config = dict(
    rope_base=10000.0,
    init_std_qkv=0.0365,
    seq_len=512,
    doc_mask=True,
)
Each number is 200 + 20 x the weight over its row's rms, rounded and kept within 0 to 999. Layers, rows and columns count from 0. The size before them is the row's rms in percent of the matrix's.

# gate: layer 5 MLP gate, 320x128, rms 0.114, rows 289-319, columns 96-127
# up: layer 5 MLP up, 320x128, rms 0.0826, rows 289-319, columns 96-127
# down: layer 5 MLP down (transposed), 320x128, rms 0.0819, rows 289-319, columns 96-127
gate289,090,178,200,163,200,177,175,213,181,193,202,202,201,178,240,231,256,212,220,202,202,203,212,181,177,195,177,197,161,205,181,193,188
up289,109,183,203,199,211,178,204,205,194,206,197,214,237,205,183,198,183,223,227,186,226,175,231,211,241,205,202,231,186,183,198,202,155
down289,100,206,200,212,202,222,229,211,182,208,217,207,155,203,213,169,204,216,207,201,190,212,176,220,214,229,223,186,196,231,179,186,205
gate290,072,179,176,212,215,185,213,180,172,227,197,199,214,204,169,226,211,217,203,196,220,175,220,155,224,186,166,187,198,189,171,221,194
up290,087,213,221,237,187,222,184,200,208,175,224,171,195,212,146,213,176,191,207,181,198,187,190,189,214,173,228,229,189,187,176,179,163
down290,086,214,175,219,166,215,256,186,211,227,204,210,175,226,242,204,171,214,229,212,227,210,212,186,193,210,184,199,160,198,217,198,160
gate291,100,175,213,197,183,177,235,187,208,189,197,194,219,166,211,214,211,205,229,194,195,217,196,218,203,196,186,193,168,222,156,171,198
up291,089,169,231,190,165,232,246,240,216,171,174,211,203,179,201,177,185,225,210,206,167,195,188,222,221,212,203,228,177,254,182,165,221
down291,100,192,205,182,193,169,214,203,226,210,221,181,175,203,193,190,190,218,216,219,242,173,210,193,207,202,193,225,202,187,173,238,197
gate292,089,209,180,230,234,192,222,181,172,179,175,188,248,199,197,177,197,175,195,195,198,193,203,198,195,180,230,210,222,234,169,196,194
up292,097,206,185,207,216,199,242,216,216,205,179,178,231,180,222,200,218,213,180,205,189,207,169,182,200,206,178,192,236,222,207,217,211
down292,101,211,223,184,227,179,235,218,215,178,212,203,204,207,182,173,211,208,169,214,171,211,182,224,197,205,176,167,196,215,177,171,234
gate293,097,182,204,196,180,172,199,190,192,191,235,232,181,207,197,183,203,182,223,179,189,196,206,210,222,171,170,227,211,178,204,209,175
up293,115,200,235,220,177,211,224,232,236,225,195,225,189,197,171,210,210,199,209,208,173,212,229,198,211,219,211,230,175,211,234,174,181
down293,110,199,206,236,194,210,172,219,192,203,223,203,164,158,193,199,237,190,221,210,220,180,187,197,205,196,202,215,226,187,210,179,202
gate294,079,182,171,206,197,220,215,193,201,210,176,204,196,205,163,196,196,170,207,180,191,224,184,179,209,174,167,232,204,205,215,222,203
up294,093,178,151,204,199,188,177,188,189,206,179,230,173,204,161,210,165,223,213,213,197,212,222,186,191,221,186,193,209,206,207,206,207
down294,093,220,203,189,198,209,209,174,200,188,200,192,203,198,203,189,186,229,222,233,213,211,204,203,191,192,183,204,165,237,193,207,208
gate295,138,203,161,171,187,149,186,182,176,191,225,188,206,198,204,239,211,202,241,162,226,196,202,209,168,202,206,182,184,202,211,193,184
up295,111,188,201,207,218,225,166,189,178,207,229,216,175,202,231,204,223,204,184,199,206,220,188,223,218,189,205,218,211,182,193,195,200
down295,109,152,176,180,230,196,208,178,191,204,212,192,165,181,189,204,207,187,229,211,184,210,218,242,216,184,220,204,204,185,208,182,180
gate296,104,225,189,216,171,196,224,208,191,203,204,205,202,175,193,217,196,224,199,198,187,222,178,204,209,215,201,175,163,212,163,193,204
up296,097,203,220,184,131,232,197,184,199,194,212,204,178,200,192,200,185,206,212,205,262,211,228,227,206,226,215,202,191,178,170,224,196
down296,097,178,209,186,203,206,187,214,233,194,198,201,183,186,217,227,215,153,223,204,216,190,211,209,235,208,198,197,181,177,176,189,215
gate297,071,220,224,196,204,197,201,189,207,205,185,205,222,192,177,192,200,237,193,197,194,213,205,202,204,199,189,191,174,193,178,200,193
up297,090,165,179,227,173,174,206,221,196,230,220,193,174,178,209,188,178,243,201,200,214,194,176,154,185,210,201,193,209,240,207,171,228
down297,088,209,210,167,226,211,191,187,186,214,171,190,224,212,174,236,184,207,191,202,182,224,194,198,182,203,198,191,216,227,207,176,203
gate298,097,168,209,190,194,196,211,186,199,187,200,160,208,191,243,243,234,225,237,181,202,218,185,210,205,207,168,195,153,198,198,201,206
up298,091,212,202,207,204,215,218,193,223,208,180,238,203,200,219,209,212,235,204,214,165,194,224,218,175,176,190,197,215,199,224,170,210
down298,094,201,237,220,193,193,218,205,209,223,213,204,211,194,207,190,199,208,209,159,184,180,189,231,185,185,203,183,187,158,183,194,196
gate299,110,185,211,191,148,206,182,182,187,177,196,176,189,169,198,200,214,177,195,171,173,217,205,203,188,205,186,213,148,194,152,176,211
up299,101,178,204,191,218,211,215,216,198,211,192,214,192,185,190,164,203,225,195,206,206,255,179,189,202,215,161,195,208,196,196,197,177
down299,102,208,167,195,176,213,210,189,176,195,160,214,230,186,210,151,217,191,212,226,194,179,190,200,200,163,172,183,210,211,193,214,231
gate300,111,230,174,195,217,190,213,231,195,140,213,223,185,206,203,227,218,174,227,139,226,187,213,194,183,154,182,194,197,179,187,193,173
up300,062,138,184,187,184,193,181,191,206,175,170,249,186,198,205,187,199,220,225,230,203,213,175,232,199,234,186,180,195,195,204,197,230
down300,068,196,166,175,200,201,215,181,209,191,205,190,168,252,194,184,191,202,198,185,220,225,220,168,232,161,204,194,254,184,235,197,224
gate301,073,175,188,193,190,205,223,211,175,171,197,191,214,206,251,188,238,191,228,203,189,211,178,168,244,241,174,178,187,183,157,178,198
up301,091,210,186,188,211,204,211,183,186,144,169,195,218,203,209,219,197,195,205,203,189,211,181,211,231,221,172,191,251,225,193,177,175
down301,089,204,199,180,237,225,202,188,196,211,201,204,204,167,180,224,198,214,240,170,218,216,180,230,212,194,207,238,220,174,194,218,222
gate302,078,201,199,194,235,197,236,164,229,221,213,194,231,172,183,218,219,183,243,178,181,205,191,204,193,189,180,219,184,204,208,189,218
up302,101,224,190,173,200,207,214,197,217,204,213,168,220,185,202,235,238,231,198,202,187,199,195,158,204,217,132,222,182,194,230,219,218
down302,100,187,190,204,192,248,219,200,177,178,201,218,175,196,219,228,186,208,182,194,210,205,210,201,189,215,201,222,229,212,204,186,215
gate303,115,197,144,182,204,190,193,165,166,156,210,208,218,206,242,191,222,191,197,193,219,214,205,207,184,197,169,133,202,188,195,196,205
up303,092,180,156,178,247,191,215,168,209,211,220,235,209,184,166,221,225,154,209,201,191,212,195,211,191,194,253,236,213,210,208,208,237
down303,096,227,147,216,179,179,177,201,190,170,219,223,214,208,246,205,195,146,194,175,171,184,189,219,205,215,224,163,198,223,161,169,205
gate304,093,240,206,202,189,218,251,205,196,184,196,228,229,198,210,212,195,207,226,181,188,201,207,195,176,205,215,214,176,235,200,175,205
up304,104,181,194,187,191,237,221,212,246,243,155,213,186,175,196,201,238,232,212,202,206,211,215,216,190,211,204,213,192,213,188,185,229
down304,102,220,181,173,231,201,139,213,182,195,197,188,178,192,215,189,219,175,205,203,191,208,208,181,193,198,166,165,198,176,193,205,221
gate305,109,192,189,211,201,217,217,185,177,200,233,182,221,190,204,209,172,197,186,185,174,225,206,208,179,217,225,155,167,185,192,199,204
up305,109,223,224,211,189,196,163,223,176,171,182,206,220,179,227,212,209,209,205,189,196,193,203,224,198,178,203,213,211,187,189,217,203
down305,107,212,215,159,148,181,193,158,165,177,227,214,205,173,209,204,187,189,195,186,201,206,201,181,146,190,186,190,223,191,237,216,183
gate306,095,227,200,178,214,161,208,194,179,217,190,218,213,214,206,229,176,192,233,179,204,196,196,206,214,180,183,224,238,169,210,225,219
up306,096,177,186,194,217,176,230,178,179,164,178,219,203,208,169,186,195,151,197,193,190,194,225,181,190,193,185,182,204,165,193,205,199
down306,095,172,184,212,196,201,199,181,173,193,225,214,201,158,200,176,218,202,178,214,185,170,214,238,208,197,185,205,208,194,208,224,202
gate307,070,193,186,189,203,187,220,201,203,196,209,238,206,196,181,205,208,214,203,207,193,197,239,191,194,235,192,203,201,199,219,231,178
up307,097,226,178,196,213,199,166,181,177,168,186,195,209,209,216,195,217,194,206,200,203,226,169,194,236,169,182,182,153,209,220,221,178
down307,095,184,201,196,220,226,198,171,215,170,217,210,167,226,188,206,175,185,212,156,209,240,212,180,212,177,228,187,236,229,185,234,229
gate308,084,188,205,190,220,175,224,184,207,201,215,197,201,183,187,209,232,209,212,186,185,212,184,216,160,186,193,210,172,179,192,213,186
up308,103,222,165,177,215,200,183,187,192,223,215,210,232,206,199,210,161,189,210,195,235,214,222,210,193,169,219,179,233,188,220,210,218
down308,103,213,190,227,153,184,176,195,208,189,178,200,221,248,234,208,198,171,223,154,167,202,222,189,198,198,242,161,192,192,200,183,195
gate309,123,194,173,185,219,183,214,182,168,172,200,189,215,215,219,182,184,176,207,200,214,223,220,211,176,187,206,185,208,189,181,219,198
up309,098,229,222,189,201,165,201,229,178,162,215,221,232,179,205,212,215,211,213,215,226,214,151,222,232,192,176,192,204,202,230,226,173
down309,100,172,165,208,205,188,197,218,220,233,175,203,251,216,207,200,165,241,199,227,191,173,173,179,189,218,189,208,184,155,216,225,220
gate310,075,214,195,196,218,177,195,191,198,197,193,237,180,203,231,207,231,202,200,188,230,211,178,160,206,190,195,217,182,227,241,188,192
up310,081,242,215,201,203,169,235,210,224,179,187,177,200,194,228,190,231,210,235,197,180,184,176,193,225,195,189,269,210,206,220,182,185
down310,082,182,192,211,205,219,190,210,214,208,216,235,175,243,174,203,188,187,228,196,173,176,200,226,220,200,185,192,223,206,194,186,199
gate311,074,197,172,166,173,230,178,218,194,142,173,201,219,181,203,181,193,208,244,183,187,170,234,200,194,181,212,212,192,181,222,203,240
up311,095,202,178,200,219,210,219,191,188,230,207,186,190,236,167,214,226,189,197,219,200,204,223,215,203,192,207,179,205,217,203,181,232
down311,097,207,216,188,207,208,212,192,208,220,188,200,186,186,189,191,209,164,153,188,202,202,198,210,191,180,207,204,221,217,209,196,179
gate312,068,205,184,188,172,208,186,211,204,221,246,184,213,205,223,212,216,215,168,207,196,235,212,207,202,190,177,189,199,202,241,204,212
up312,092,223,184,208,192,186,217,212,224,214,228,216,218,202,191,235,230,227,204,203,198,200,190,229,203,153,166,185,197,197,243,218,223
down312,092,183,212,189,208,242,198,175,180,205,194,204,163,238,171,193,168,208,254,157,221,179,194,204,194,196,178,209,196,201,185,202,223
gate313,077,219,223,216,158,144,175,223,218,191,206,207,210,195,198,186,259,186,187,187,174,192,161,200,204,189,223,198,187,141,245,198,185
up313,096,203,196,202,198,193,192,224,194,198,187,182,198,173,218,225,187,186,190,207,180,229,174,218,190,219,182,187,167,224,229,214,216
down313,097,171,172,189,201,183,209,195,158,191,182,196,179,182,196,213,202,192,217,198,235,181,214,193,192,181,186,226,190,195,199,201,218
gate314,102,179,158,184,211,194,221,157,181,186,255,234,221,204,195,223,200,194,210,189,227,224,199,211,170,207,226,180,215,166,212,188,210
up314,102,206,211,224,192,187,219,171,200,215,184,245,225,209,194,187,181,170,189,198,181,216,175,229,216,191,224,187,204,149,209,202,204
down314,103,173,190,189,232,230,219,223,215,166,212,189,204,179,177,163,198,191,206,183,199,206,184,202,246,208,224,241,208,202,184,179,197
gate315,157,197,179,188,197,179,202,198,173,195,230,187,212,191,223,216,232,199,246,168,195,198,217,180,178,210,192,183,194,178,171,189,203
up315,097,235,190,164,174,193,193,252,212,221,216,214,195,216,214,195,223,210,185,203,198,198,191,216,174,234,205,204,222,191,213,227,230
down315,097,216,215,214,208,195,207,195,201,224,193,197,198,198,235,189,201,182,186,236,209,175,189,205,190,223,206,230,211,252,229,207,212
gate316,113,174,171,197,213,175,197,165,183,175,203,247,209,215,193,195,196,170,251,174,195,187,225,207,195,174,212,190,212,172,197,187,193
up316,105,181,177,178,178,214,223,201,190,201,208,194,165,223,214,216,192,202,218,184,241,200,204,172,202,216,238,164,224,211,186,191,172
down316,104,217,247,226,226,213,179,187,228,216,195,178,209,191,182,218,240,195,152,225,207,202,190,202,228,207,166,209,189,214,168,201,220
gate317,093,228,181,205,197,138,181,196,190,196,223,192,196,224,204,206,203,168,211,183,185,211,199,224,218,139,179,204,192,189,197,225,205
up317,094,224,191,210,203,216,226,197,171,191,208,219,197,202,187,201,210,198,235,207,197,218,219,201,201,208,188,189,187,199,188,193,202
down317,096,198,190,186,205,210,192,206,193,186,213,196,207,193,173,156,164,221,204,196,188,217,195,210,244,214,216,229,185,204,200,205,218
gate318,109,205,167,207,152,184,192,193,201,211,221,172,213,196,226,230,244,173,204,202,226,199,252,205,192,167,168,195,184,179,207,211,190
up318,106,202,169,215,222,212,186,185,185,201,173,220,196,183,183,222,207,179,189,201,210,215,191,198,223,192,158,240,195,219,215,219,184
down318,107,176,179,221,203,224,225,192,198,245,229,194,203,197,215,196,208,208,218,192,196,184,226,230,206,196,210,184,229,191,203,212,200
gate319,085,216,168,173,210,204,188,188,206,218,224,193,182,186,214,189,186,195,209,181,213,217,214,200,196,238,223,151,203,171,192,214,197
up319,099,195,206,175,187,178,210,243,210,185,179,198,191,189,220,253,255,225,224,199,190,182,189,203,229,204,184,200,189,217,212,185,204
down319,103,216,196,196,222,189,235,233,175,213,192,190,182,231,192,203,165,207,204,223,187,159,225,204,211,180,151,231,211,207,205,211,197